Each number is 128 + 24 x the weight over its row's rms, rounded and kept within 0 to 255. Layers, rows and columns count from 0. Numbers have three digits each. The size before them is the row's rms in percent of the matrix's.

# q: layer 15 attention query, 64x64, rms 0.13, rows 0-63, columns 32-63
# k: layer 15 attention key, 64x64, rms 0.138, rows 0-63, columns 32-63
# v: layer 15 attention value, 64x64, rms 0.127, rows 0-63, columns 32-63
# o: layer 15 attention output (transposed), 64x64, rms 0.175, rows 0-63, columns 32-63
# up: layer 15 MLP up, 128x64, rms 0.21, rows 0-51, columns 32-63
# down: layer 15 MLP down (transposed), 128x64, rms 0.158, rows 0-51, columns 32-63
q0 074:129129144130104142151147104133124130127138111110114174147092158107146145121081095159126109108114
k0 052:135080097146149111125141120083106110122150089084109102141111141150155118100133139146156146174138
q1 107:107136116142099136170155119173131155130116113119136144126109186109108126173113084169111104097104
k1 132:155164147129138129165132151147130126149141119142125199113095184123119154145118116132100135106110
q2 063:117122108165127119142173155108141174143097167116120100107134072108114103166089093099154088101112
k2 143:137166135081128137157144147145151120177140110120131181130085167128109156136125088094094122078116
q3 122:153143127120157132132129111167143122142167119135128178134069139129147155116126108128089100104111
k3 107:134145111103120114167140131139151131161146119105137167124049158139100154168140130091086118102129
q4 080:162135164133105133152130136150095170145129114107115155130110182096163171129114097131126139106139
k4 087:146172116104150116159094146122137161138121112165138143086087156107119138125108105156104126123100
q5 089:124134130140115141178155122186126146119143090101113163116105177108143140119111077113125080089105
k5 061:143140126138143119112117111130104124075121124150126163092129137136134145120120106093114115145100
q6 116:144126114138138140135156138154147158163144141103095141135101133105139126128091063104111074099114
k6 106:141121169114118146155136175131152126202136123127159163168122129123126146148110113091142139115172
q7 147:139145114133121135141142136164162150141138117108105155127112172112124149150114070098099093104129
k7 189:103103122148133133084116100111115118076115143124105066136186102135140104095139138161161127157132
q8 089:114125134146111116152171152150096109145117099120094148113123123116134166116121121121116117126150
k8 086:096152142111103131091128169102131144141123149149109102151117144142112144181153133118119125089108
q9 096:173133135159171127148093157096100107137156150123148129127156104116160156108125128141114143109138
k9 091:125111139094122086155143143156089069155098148135126148148144153126114147156141134159127087101106
q10 094:146156153073101134114114137151133094108117103142142140130114087093100140101129122149148155161189
k10 102:111113121144092148114155148131155099083117121127132126113127131147126139148115139121152111120125
q11 100:115090093130182099151126114115127128122112091147095116097123117104114123125116066123149152129122
k11 096:119135152147121109064091129125130084144116124140127122133135104147121092153137074132150145144166
q12 094:124124116082104122091094166089135124154115137163114129128169127153109157119085133119116129128162
k12 084:108145154164124141131125123121184115103161108175094143167142114137100106122161130095133105142150
q13 100:116143104127121093094104160129139110140091072110140130140140143154136095144143130072143157171123
k13 088:126154147165145154144127106178085176152129146110125117134126126128104128106138101113127147116118
q14 096:120091098156142170140127199131115116151163148121100120119135147111087148105149153144149166108132
k14 091:159118100123132130117137164130131109132143112142140147097100113102128127104130088144168124170095
q15 095:098176100139117170126107126129131139114129111140103124120105126118107089136123129142118088157135
k15 094:105149123091119105124163092137140118137082123091109123090131102126148128155154114171161192098133
q16 097:107131138095118104111181139136113187098112117104121108122140120158125121159162168152124067124160
k16 096:100103159152116102070170160094146144126152146108156113098116163122127167172128090101145114143136
q17 104:138142120127135132148129106129148086115127148113058114153137086191123133125104113148171129108140
k17 086:105128100147131129173078113113174107093105095093154166128120149184123119109167098122152123116126
q18 095:116109091158164112094124153108123124153163168141116140114105133123119140132140131086146095090173
k18 098:149142165119076138138125153135161110181155096114131149131086123110102067127170105119132130082125
q19 099:147168080114114166120116126143157146120164115102106134175101107117141121099139130071130105140116
k19 091:143127146102149140165104150150111124112130130120109128122102102111146081181161136111117148135137
q20 092:106159119168139133106103156060139114136159099146133146087107112158130118139158107092121133111120
k20 089:175146138103143107100138118136106102108127147134104173112127119117160132120105148144145177110148
q21 101:087113120079155162106123144119130143144075133082102106125095105119156102166168173151119168092146
k21 099:168148152163145157161088117102149118130124117071138153114117112145135155110105102130100116145117
q22 100:086140170128143144146185154120110125136096131145134125142114135133124145120090133081175103113146
k22 090:165154120119120151100107138153116101130119121142105101156144178086096172126127147145161131131113
q23 093:109144107117158092103169139141176165125155131123140121095139151144139185099129125130110157096093
k23 088:155130114145078103156139119074093137158143123172141124092191132149149113120141167136090142181143
q24 107:134128125114095150143110127122104176113102199107151154144134136108155116141100109119147123113157
k24 095:179093137150128106077133083143132111155108156083086137150131134136174143111151138118113100139115
q25 098:111162148131133152109121183141124116112153089160164077137080102098115138128111097123110113104164
k25 098:116149107131100134143109133165175112098121110127129088120114106154127091150158175098125151112133
q26 107:128105112121133115118142118161104133180165137183103143149113130150137083106110124097125146111125
k26 101:117144119092069130153063154134128180115116120139110120140128135115138122136114107110124113152108
q27 099:122114122166102150133117116110136116142083127191137140081109072143132116103102159113110117139163
k27 095:143109140131088095131128061140180160104096157118081149157153134133116156128159126130150126110123
q28 096:115129155150144109151132118146123191130122078139114159150127110099101115113127101111127114116154
k28 093:111136146076136126111149084114134131170151103094148158136133163146137105163139123146137088124116
q29 095:138139105109158125130087105149156131135132075085122118132123112094134112115162138100144124143169
k29 079:100154113116117144117135149128125150159145122126113120111147122104140085129091110152087106069170
q30 095:158144125101126112122127105106164122128144145125135128071078129123124060111104151127150088133124
k30 081:105107095100105140097097116132136128146155156095125119124130154140136123086093178128164150124156
q31 103:105096177072154144153146129100127118081131130130147124085132148124101123103135140090139109124119
k31 094:135137136129149105094144084104129116162126104191161161142102137132155098110109115114126113108090
v0 097:166124118125113139153113085187120132158106141117096133112153123092170141120135118129143155113143
o0 108:107113158133120115109145161118125131108151093107114109138114164101115165131126158162148096108163
v1 097:123104149107152132122091102123160086135124151144126080110148106133111143130119142125149108144123
o1 098:146139121097146097141123100134097144112170119131174109121120110123117103122165156130086119177078
v2 100:166161166103131125144111116121118096144085144115166110118106123151172119174153131118144193141143
o2 103:156085145100120164120145105107134123134145115147146114130172174140118095153124151130091082135120
v3 091:094124115119143129159119154122149134126100139131133128115108143106128163116155121133104160138116
o3 097:138108103133111103125138117105126098125135165097111136151167154118125137155097090153162101126132
v4 092:159159118092150107124087107108155162112147094120136130108146092147136089104106136090128090165144
o4 088:136110111125130130181147087151075137145136154135156133086086126107135098159157122127147165113145
v5 098:059151153105142132131140118135191139151152080139134125147153131119109106146119128110139102145147
o5 099:165112120132149162131105087123132144135146163139112127178099120108135117126128150122144110127172
v6 118:110084120151162125158167115128134141131128134120111108159166154087162151116131089092132158124140
o6 113:148133143125146113131068119098138110135149161152157128136139152123138124130124088118142126112138
v7 091:137123094120129135123106101094175136101110124144147163167107150144142141120141163166116107137122
o7 098:113137070114147130103151123151118137150137148151158091127141144132104138166137096120107129179104
v8 097:176170135149114115139106137145113077147124111142102091167133122136091099132140093156100126137149
o8 100:110178154163110123144093124102126170107119140114103104130144104166177132147100087157085122128154
v9 095:120167114122139107172097146156187142099112080089130100115150110147127137118144137145132097118168
o9 096:172128127099147137103144156082112122104104157116112144080078104155137118159124182162114117107148
v10 094:151103147095116127151112158133104119123126119166133131095120091086121165134138126128112091189125
o10 096:100132089130204148161122079149147080105130118138088168130119160090131114123106117134134136093148
v11 097:135120134149112114117127151139140134144126120133113131121136093129166160118146123137142097128141
o11 097:113104131080156089120136127116123183109141140132178137111105151071129144139140168116172119121135
v12 104:167093132150187137124109131108141116143149111129170138107082136163121148150139085144160097128126
o12 116:139118142168089114095133140158117168105136133140128138121141137126156133132139131097142133122142
v13 100:119144096130118134185161148158079136082137104131141080120148140163122115125085144155119105118124
o13 105:094120157167137132113113131130126134164159145091109157094155141173101121115104157137095131124171
v14 090:133116127088125088120165176115126098143061150102110105113119146140118130089140101153131122091134
o14 094:152103102169133118085130110169158134083146113100132117129128101141113144167112138129138151149132
v15 100:105091126100094118115150119133116120094095086103147140125095105128145118134110195133128170110134
o15 109:108128098124160147122108099120112125156091119102092114139118161159126156135127123123182078159147
v16 099:123118111125145124138161158133094132126112121122130148171123081142102160133128115162170149142194
o16 102:138127124105129138105091120138140121120139165141116141075144104093127097100113132098075118115158
v17 109:100163100157084140148140120097108119125142124132112130119140106117115081148125139137171121136122
o17 109:152133112122125088132121128156162141097118132130127102152113110091120112148105094111134111117065
v18 094:152125167116118170107121144125117099107113105171111092153125129112088113103148120115081131129138
o18 096:074098090135111127107146126138174107136152143151132098105082170158170128124127155155083138123128
v19 102:121138138157157074093102129168140129127149144168121111133112121139142137136138148132109127110118
o19 109:128142133111135148141118107114145176100159120093196122096143059143169134138150117104172116119125
v20 091:111123194155092145163131137165120082159131127114111170135136115169149126091111124092102117157143
o20 098:103137135148140095107136105111109196108109109154142145123121159136097123070075154116163112106151
v21 105:164088138109157133158156093140156125124140109139114138150141127142110129146129124162118148139094
o21 108:113143094147128103159137111102109117109064139105108119099157154152133131149160159135102094108131
v22 089:097130134170152139145102127101115132143111167198100113118086142141145120109143158123134100103147
o22 096:134169130141128118119124121160142134141067134093136103153100156111148074139109097092108154109146
v23 089:140137101111111119118165140074122118131164139154137144139139106158174127155129110113121141117130
o23 091:140174113143084121101127104143133129096120109123128080106122129124108134107144179137148130094159
v24 103:151138137118115122125094120089082130139107116106115148099199079141101140110101164152128162129083
o24 101:145122139091152137150100065127141123136083100145115112113084118118099129161111125138111110139102
v25 094:144122083134132165130147081162138062138129111091123162152123147137114134124155147117122100144158
o25 094:177134118132113106127140133151141176111147127135112119128084142165144145111170147108158123157175
v26 094:123132110133108157144151088145100159098119173191126099114117111138129113121136091129130114125130
o26 094:078149151115099110138104101120118084117142116091120147143125107098163102125119148125091103102157
v27 110:122198129125115170095130156140150143132118077112143090118115091112115141122129114154119166128130
o27 106:135072139088145147143126131155154112119111175160124124116107091126156136147156130130085113103095
v28 104:131127104117117102127140137094141149148162111116145108174144163131147149108169093131104091132117
o28 108:129140114125152129070147118166158071100140113157130124124169154101137150119124157129156140138143
v29 099:127125123142127120144107146122181079086085142112140138147142121122143149138111105119143106107083
o29 098:152124097120103094094124114091113171130132108115108138077152132120104082155125118150134107114150
v30 081:131146106143133133131139165120133134109144140129082096113121133094103077138110119127148143145161
o30 088:107131165143138129096137091137136084118135165154140184097143135148142170126112092148091138165121
v31 102:105142158116116116129152100135129092137142123114170149140109117079167110114104156165124096153147
o31 098:143107097155153128123147155097136153153101129108154109112126140128141127099128104120156129134129
q32 090:137158167078109093144096158125071151135123131085138135123106098102127085117150130142084153165099
k32 087:115137141106137118120139120109130176123117154081121104121127129103178111154155143162074144121094
q33 084:100062138142161096084135193087107150146168139131155103132130141124146151165143141117135115133155
k33 089:119136149156110154116136081121096153136153128142136171157099075137116149170153109129126081150129
q34 106:110104170168126139152155153121109140117139100130155124131117183130133104128162130100109120106134
k34 067:112159151173108104147138120139095127163113108146117114101136120133130164108113146173118154159118
q35 153:082090165157114116141132160148065137106114081123146113135135135124138098122151116143141123125103
k35 083:092173146135148146109140122100123156121097110183121113127131151149111106165146126152155107148133
q36 083:147146103099084141138127133153072133160100121152144108130143148150145098129135110161076105163133
k36 078:098135143147161138178100122132128141160159104128135076154115160104168055108175154111123156167111
q37 089:158163082064098109136095117112152139141143158160126164096149129124149145090097122171120093150136
k37 097:145184140126159102121157182127121143138117142070129128106139104134143116124090155112134183112138
q38 081:101141119103126082109132149134102125120121134112164112117150036138128119127120086106152126125069
k38 136:147112095079149079129126127159123094141138135083154151122107100144143145119115150115125121110149
q39 090:162131144148102158128132173145132138123145115096124151109107189136138167123154147105155178104178
k39 181:165120080086127104122154135156125100155126161091144157123102143136137174156097117112115122079146
q40 101:114124137133114112138149097103139164144137125059103126139162111123100160155118133186166132129129
k40 091:115161145124149122097169082141135141105151129120126150085114125124100142169135127149094105107116
q41 100:162097132106116136066125149104119131131095092156164127105152138140105148138149099147169118119118
k41 094:127103136113139109099174145164116115188133125176152108139162164151146179132138118117143106126116
q42 107:167137146119144097129120115123147105124084096105153125112109093143138130148102152143148154160090
k42 106:166135143147156144124141135111147124122121120123179124136121123126146113115081059092128109068107
q43 099:148158129140143113116105145166090130146110121097082132079052116096101103148136126145155139122144
k43 104:128132161135129124096092140159124118138126150101123152135058139094138122167159101140088101129130
q44 100:119072155175147127115148117143122117125112193149143117124204121124129125111121082130138152123100
k44 097:149148166216128130130124101125124129131099156125184142114166124167127108105127128137130174158096
q45 103:136097142109155113141124084135084108168151141120178134173123069126148118130110126110152173119146
k45 102:154098155101156144177158105136112133122139128146163125113122123132099121165146154165146155098107
q46 104:108140115115138087147109144134138139116132174133131151110155157142103104094094144140152104137118
k46 102:116121160162170071146112121095156133104105113119129199117146178151094123100107137134130131102121
q47 104:134144131096104163115143125136155111106169159113138122138119103097149076119126141121154099104147
k47 092:102077131114113143118137117115119115102134117115137126115129112142153112145090167101139115123103
q48 108:139143093134095126142110099113116090173123120127111121126140138171091100096158145137097116088162
k48 096:099145150070089166158100150131165067133138131153136111131136143148091136132142109101110141126138
q49 101:144118124078123127127123131096130173084116115128127157133171103121135108097121122094066135118137
k49 113:129172152097067113146144141142104158100113159079120140129138096103151118099112123156126158117142
q50 095:137061095094122144088099128069151131126166169105114127124124146096122130115134108114122144123121
k50 101:142088133099136119097111155086174142119103154141137147148113080149089131147108119103146123098116
q51 105:127085119134168138085135069114141112111102123139161135091135125099157116165134133155123130099110
k51 098:121133151079188145113128072115109106138082168107179119106108102137137165120115153153128122133145
q52 102:138123170090175128128108158077100109112160129143158088121099122083089096138137109109104102151143
k52 099:190113120096132092092084143128103106109146125110146085142120167124101109126120137128123107105152
q53 098:126121115150114139057125159100149133179119124112148108154110127142140096120157119123118132173130
k53 095:121061132152158143092150159112134126160149155146127123091117116137204106139149132155105108154109
q54 087:127114146134119128111186120093145140125129120139149121113136171148098136209127154120140101108157
k54 093:132172154121153136118135139124111177102131172155141110151137106149094120170132140150128117120144
q55 118:143131101115099132141141052144104158120126109141098087132095172102155162106141128116131112159140
k55 111:093179114088118118086149120104117091140158109160130136156118122140124151141132158137119124167150
q56 103:165174137142118134089144146121178104131158114143121123132128160130163099129126127155116129136133
k56 098:142148118127128086102197121137164142156134119140143153142106100146161131118115137126148074089117
q57 101:123151127167149108096125085119105085104140134129128175131105081147127147117133110133133115163165
k57 092:086128092120130151113169143104117138132121125089115137144119135160099125152150091184120092105143
q58 093:131122126157108112171156138132123130167062114106187150110112136131088106126143076102147107116140
k58 091:114124166175095130164101178124078116122168142146130104108118099138097103133154082146159139135145
q59 093:133159145123120119079086170119086136101120105128159114137120120103123152129102160124123131132144
k59 095:125133164099118146109107121154109129101115153160101147147133161132135130133115146116117065086094
q60 101:115166159095123117120173108113106055126114141126147106114172143125140157187112146127133106107137
k60 102:145121115152121083162103068142106109138103094108164093132163134121138129131114144163143051102149
q61 100:121091145127123142167118199125150079157113110136137132151174148115160109163112144115147104115073
k61 092:114125122149153116139072132165133091150101107122145122159090161119136103115144131151093141101074
q62 102:134105173142092127136132100157104142135126081137125147075146167111121099153111095126124150159118
k62 105:106116141132136149117130091155092157169149125127106141134119161097112113057124116146125114131131
q63 099:140112121127134156098130116110116138137154129187163134127120129146121104132108126119108105141128
k63 089:119096114096159119132139128118118102112132153122132155139145067138157104115141124134147130103110
v32 114:181149110146127164157143104137079107145112161157173090068111154123163108116142118122103127134134
o32 109:131122129149121167128106132160106111171142128116120066159146128108063135107131103134121162176121
v33 103:121115168101142151138119155154140104095132126144131157142143133146117176138098136128107139105137
o33 100:146134066117129151137110100146150110126106166127127099126108164147095151157116126108165097146126
v34 105:172173150105135137108088119154121121098116142073127108142152147121115121138139108127151101123137
o34 103:120115123166088140100148097132144146151128133161147117114136133119158114100142105131074121135156
v35 105:140101099114106144101126106083127177103114154097118177114120113129122167146137127130109116078138
o35 098:166123139145152128174132132133136135146134123167110111163085146150136100137114134119126127087114
v36 088:133102114109132123064102131162130160138106144093074103145131125129136116174121141115108174116086
o36 088:111133120173146170115110129118124095138107135115105192121120113149127148151119150170131119129109
v37 101:146149103122158111094082115140103133144148100178093087139166103123136122153108121100109160136118
o37 102:150119162151102133121119140134113159144139142091119162120146095118113098094132145143087128139111
v38 099:130103090126119157095118145117146110138128085172107131190127138106083154120096131112137152156150
o38 094:138156129108116115138103075130121117124128112153194131091144134164068134153122133128130107113126
v39 092:091144188098102165155135113115096143147132137128126148117133130129130104145088152124131180138175
o39 093:163118140166158134129113100151140100121102136100116111120157147154150173102144086121114120137130
v40 105:160138097119138138102117122100146162166145106142088146124135116097108124103166125122109200121103
o40 101:150144113125124118141103148144104129138153122145173109119157119115160094120127147111097114083130
v41 103:148112088132131106143138104133122159120121106113095130105105153178099125181103148157100178132110
o41 099:134146155136117145187054097151080107145113136109099130139090140099126158110112120142146120128117
v42 103:085120122114071121111118157122143142124106125111124138150159151100164103132094074099101114091138
o42 097:079157102108103129134120115144133111133097154129133134133097102150101133101121133119160099149095
v43 110:117114139118144179155182097136120133109152134100156138123160163124137132130160130106112157127074
o43 101:112096133192136122131144111180114178164106117154107118162102131123140142154088131138132125092114
v44 105:165158166125087104127141129089136093123110152156148116142137127146116144155175118150088157131099
o44 101:094119117123160138130146135179107113142175162110123136120145181107120151098117140102124125145189
v45 107:139107157128122135108164157150126101130109050131135129099117090098149121137106106156115074131153
o45 109:097146173155148124125136116118144166114176140123141172118118128140132116141116091136151168158107
v46 097:107148123117118124156110135101112098119120147120119110107110110097143158172168152116133183111107
o46 086:142154120123205167107131112128101126134084103118131118143082123108130132129132137155072156163131
v47 120:096112174104092121121121091152091133150086091115178144099094126137129122140110141099135118128144
o47 116:148135144129165134157116076095132114127143155134093115090122170099099107121152102106081136101130
v48 110:126092108137119111133162160111141105138147076127130165086108099107136138127170140131136149166141
o48 100:148168140119166148135107152182154106109141121131167137116101065095138084125112176143106148148138
v49 104:137140128164123138094103161156122132130112101150146118152117145120090171114124108159120125056108
o49 093:127120114128123114117151106081141187137143126142089137132139171134088125142107123098169106136184
v50 100:144143138109120120141142148113066170140139145098169139110164123128123126120143077123138136119086
o50 106:128115125139115139097104121136140121117119123139146067141157129157156119119139121093151138143143
v51 104:131135086141156103145122122133100148115129112120166123122143125110149154136103163129148117139131
o51 092:127127144126160155104128114120148140100118202162074134081167133148117137105111122110115134153114
v52 095:142150133125119113168111161119116165101086132151153126142124122147098129126096131107090150099145
o52 104:122138124119114154113087071155115123110104118193106138148127165142126122108148174136094085118161
v53 096:117097101083143136106149125143121151100125162148128150131117103141142130104149117073124085091127
o53 090:096105122130123141170097119122159119139106161139168132162151148113150132138107126174125135121094
v54 104:138117160141145114147149120118164130149137138094110069138136144150113153081113145112105148128094
o54 100:113174107152105143137114154135126154145101098119107138106137083104126141147131111130135112120142
v55 087:123128129153103137137120163124082108133073114159132120071104111120105161157086142094162090146147
o55 091:134145140124142114105072136102133158110138117153082149154151102153139089087120136116134144150177
v56 104:112124150117156184139127144119137129129105149153153080147159089157115121125156123130164116095139
o56 092:143106084134126132121156163126147118143103137136122169133140151162111126115140079115097155121139
v57 090:103125188114161157080130165133143122101135130101094122169140135140137135149169108138157121156154
o57 096:110135128165152115114141120092145141130120110103141124132140149150134112128073105137087134139146
v58 104:138179141151119116127142135142070107098123149126095140112140148096074116109094086117153125136119
o58 099:171105115142120124126121141126116127115154121144165148158149153147152177135115146090162132115128
v59 099:099072100143148134168133108117132139119132126096105116126142149121097145115121118102175143107049
o59 100:134170142109139147144135099121107144160083132152133146126135159150144163127124167124135128154169
v60 104:077151105130121117119137124132130146137144114148123111141119121157158145139138162140131127119156
o60 102:136124155108098117102151106123145123131174077111121117118128161104083133148101138125124127145131
v61 094:122150165131143098160094119160154130136104138169137125116142105149091125156177126135096119086150
o61 108:133132108152135128131108103154161076112130120094113121114109137072096095130126117120143156145113
v62 110:152119152108141109171160145156091129112142149123152143102123143107114083158138141156150133103118
o62 109:138115119185118166147081155175156157119129139143102148124121164145109131137113168111083125121137
v63 091:108146120103114142117138093148162081116094145137156148147161114137088151126099135150106091123104
o63 095:116127122134143111136125139104141136122178150129104127115117128127107174140133122101170117119122
up0 094:133124116129152107120136096117147111129125084102074158106125154128145157154200095167135123168139
down0 090:148140100135118112122139119110163106118139141136111151190121136134133107092142141097105095088146
up1 107:092138165122091177123153106104108180080119109138126110175123146119160121115113126119105132142123
down1 100:127127145148149113151130090125089148108099129099107113130121118151173138147083156139044148124102
up2 092:123107085161117096164133154132125119126135111125114112113154069129123143132118153169138116141138
down2 096:119099141129122096169104137139171112140125129114139069140137124132197139157098096120126124127149
up3 087:170098121108158136115105117097132081173131130158128085132126124100112128157130117160135105122131
down3 084:105138129162098145115120128138115143149128146119119154106195117137155118117104103106140115127144
up4 102:109127149127102127140141112106163130145125096138127125136194107136138130137130143089183114128148
down4 120:143085132136118131130110114156126127144128160131148147092113137190130051122106092144123126135147
up5 109:131149060164173134141124128151114129147161113129117144114164104120118142162118171120138116192100
down5 109:123085083123091115086144121097117137093155120158150129103126107081104131165114156170148106098177
up6 103:059156153136116111127115102123110111107136135138162135117109156149142130127148141109120153138118
down6 108:131110121142109138120122140111131126147132168189143072130127136124106089090136104125107097131136
up7 109:152136170158064132146106153120075118128100113122110115119155164153144129135086161172149122154147
down7 116:130125103067182116081141119152091135112160163106103123116115124106148129094130132165184130125123
up8 095:149094131180135092183107134120127110154098128116166148160130121124113142118123137158165146119149
down8 093:128167158150077130131117144173135111116115117086132137177124152119113121101127146088120124131116
up9 109:160164144102122121142150136122151093070115157153127122107155148127126081096110131128150140103135
down9 115:113119109167096122063118144138156111110139130151137117150130157128113124165154125176117093176098
up10 091:129116127166076107121115133127118125128093134114114063078126151146118132155132096135108130104164
down10 084:101118138176150097114140093104156125109144152121122143124144169155144119128111147121147122162130
up11 089:134145187084087163120125090125111083142151163124093113101120119155098116132121119093103114154132
down11 081:139145105146111093137136124136155177110125116134169110159144095107135145122100109171155155114083
up12 092:121116094142129143137143117146101118137131075188115138117116165127126130119115142131122157139128
down12 097:063114121090110108103147144125137160125129147168147133142106147150103118136135129142171113097131
up13 098:152151095124093109155136123164155130103120104145115119123168112154133151086201143139147141106084
down13 101:115123165117092119103164133159151136087106157154090169129112106135097096083165146151095149076140
up14 098:106140131104121141159119141120118159099131110139097130129163148118186128162174137124143143134123
down14 096:099129114154123159093104143175165118124138133096134119107164148139141140131126124114119099144154
up15 105:135144127134139182134119122096100145097123145118108100159162113111135144112134090137114106133130
down15 116:134157146118128123103143130119110140110140107148138106102136109125104162128137076130109075143124
up16 103:120097115106147127121152108139128181155104165120145107097143166107104118141134134149107164130116
down16 097:131196145109122117107134076134120146151129085145157115146112126144096131124114120106140112130136
up17 105:151137152122128122137145103160154125123099177120106084139117132123126185131122138178132135118142
down17 100:120085127073106110103133174146147153152124154116135110109149140127104136117136137140138095154120
up18 096:136117134142152157163124158118103159163145130139145138096141090126136137135140140121142166156132
down18 091:135151128137151117088152129125119157173160098141139122123121074100102142109160071161118119131136
up19 097:151118137095121123073101080115161129125143143152141151093109143137118135100148139144095138137131
down19 076:086161126119123171198097139146162126094120101140144142134141169097121156125108139137173121147122
up20 107:138130118159165129130121143146130145062148147124117133102162127155122074084129087137131109118102
down20 107:103111133100129134135107185134159107085102086140130133156183111119157173120103150138140143147145
up21 094:136098162144132089139123150149108083102121116180109118114132120141120165173128110134130166120135
down21 096:122099173105158146116141122145138106123116133124155138121077129098146087158124145136133121124087
up22 096:124145133182135163085082121137117106165142152150135118139110134095107097126144074107172160177106
down22 091:161111134088135140144140146118161131105129133145130120119136084155133135143114152131130085103118
up23 109:125107155142132115146166116158115140108101147143152129135107067098098118109126110122160135147168
down23 097:108131115125150140153098142154126117165123125095137132156140052100083135155108102123145142154135
up24 099:131141127107110151112128093138094156150112075132111150160189086153158109137122149105163089119157
down24 095:144110125140138166152117097091144073139153132107148144101171163141139090130114126113138144138104
up25 096:133107080144113074122107144125185124126147105120075138110119147102135168141165128160138137113120
down25 097:145168163098142142143107123101084159118113112109142138106130117182095111155114160125108149129111
up26 109:160143109153127143115126149074114116083130130161130086122122130070092138082151127130140150092125
down26 108:103154161120181154155136128135110111087112170158134115152097142102139114079098169120133155129153
up27 107:118157111132102152159117103129122143117130094125108146159146117163106123041106153166112135125124
down27 111:151119119129147126166121097080140134144102118126067144145166146113126099146140095135100090132143
up28 096:130132130147094105079088130155118099148103102153129120156151127131112111134121129098184116155148
down28 089:164155127155149151132136139173178095143146180146141116097100116097136147096105108121132128119123
up29 098:115139095149148141136134124081094103140094154157131092107106125106106138093104135111177118158149
down29 099:136127115155120124167139082150122148132157080144142119113090128128126161136116074118121168122104
up30 095:120145122124111126080123129131125127143154138096082087124103140106159068118168114148105151115172
down30 092:125149145132133144120159145119113152115091152103126135107141102127162100074133161107163119169084
up31 107:135078097128135108133146067081131166077135134099128155113111142128121132111140108138129127132113
down31 110:137115163099122158165124130137115109105142150066167154093100093131143092140120135154110159092105
up32 103:086118139159112125142151083145113134153134193148124143091159128130120158160120153147165131144138
down32 112:146109144104143131144186094136108113126073138116128128138142135127121130138144167125122081096102
up33 101:118168116126141145142120101153142163110110163112110125098130119143100126105190137157145135130141
down33 097:123127113097083136175173123138125136096139116101128092113111094090116158152146144173152135122173
up34 107:128074145117143124100092076095118134146138141085106117132156149157119122145118112172164183115143
down34 113:141120116105096103122120132151082158143127117161137087136065167087119093140100159136080102109134
up35 101:100111167108130150086095135160118149124115149106136138156163116094121154103148149106121148183122
down35 097:085154134136118130163152112119095087146077146104095155152176151168141143099151134118121131112100
up36 096:156135101099153109120175133120140119133134102105134145135090067115130100146107143162123173142127
down36 096:138130126151116146109116187118138077127127089138111106146124113136101146090158152108156147164165
up37 107:074125100161102147115108121169143115118132115152132095141122131128112116156172114135098135139157
down37 112:187143132191146096130097099132109124096128121110131117142129172101129067152124164121139115097146
up38 102:121122094168111119176106122084175106084143147129148119178097117126118150111109131126123134156115
down38 098:161135121146113100092146104140081149111164139146145132115131115148130115136098102134121098157123
up39 100:137070149168137146142175119133096115112119121122139107104127143096118080144126121110143139087105
down39 102:159136142096074152144143118134114116134159134141129143125109128200141103081138090168114152131136
up40 100:094094138162124133119138144115128102146145132112126118135169142105127175110128138152102095164154
down40 103:116172121115113135136067173112158158119136166183127102108104131150092124098123118124102107137165
up41 100:147114135150151166071112148162177125117145107125163130124130084157149123127131104158188109135122
down41 101:084100132115097105115124141125114110135093136106140149139084133123113100094132174138123103152110
up42 097:109133118134106097155111150100127127108159116185102165125151098121161122063109141095135110156138
down42 101:196142094142072118099127131099101124143128131107122106121105141156117098134174143150125138136154
up43 090:107099150172103158160121116124144154111144108090152119158112085127107092116171147116093129133151
down43 089:144083089087135121111153144114126130167188139160168143115131132109132154153103113119111117120136
up44 109:140114144159142132145109116121111174117172104132142125157164127173107114125129125189130123134140
down44 125:155140112153102134144151145146101174132102130151136140142146124112113093155145133133072120122098
up45 096:156123165128130126106070106157149105110154128125191104088121108139134125056159124099133156133131
down45 091:147130122152120129120101121133126112154157205145109133147087145160115138082145067109121091165111
up46 101:121173133131130134100104127144105082132093118150156166122131136143151118102103184149140164154100
down46 086:113125120121167116119146099133112142113087164150147116102100130160135107113120089162101121142112
up47 087:094156119109135148108172173132139095103146127171140105139114123141178135143140135159116118135059
down47 092:083148082152112126156118065126144147112117123097134134127162119107116110158162126109135142150156
up48 089:097115157124079140140134129108170088127109131168124110113119137149121105159114162128093106129112
down48 079:111167139171166126104103105127132143114111148144159125107102084077127158100121108130158159171105
up49 103:169134171111127132115137126134114143093124192101188126160127122120107127171140131182151140118153
down49 098:109149119148161125131141114087158097151130115147146131143106155154153072100110120140108136096130
up50 093:127167108104118142117118138157138142150113150126106082091131111170057126155136187110154130136129
down50 090:123094150126158134126102151122146111115119166085112173121188103094096138091132103143104156152133
up51 098:083097139164162139150133099099087093094062138112116135148128133120135119140101118117134122091144
down51 093:164148153120089123078106182120134126131118106134129130129151131146123152149112118178156110158142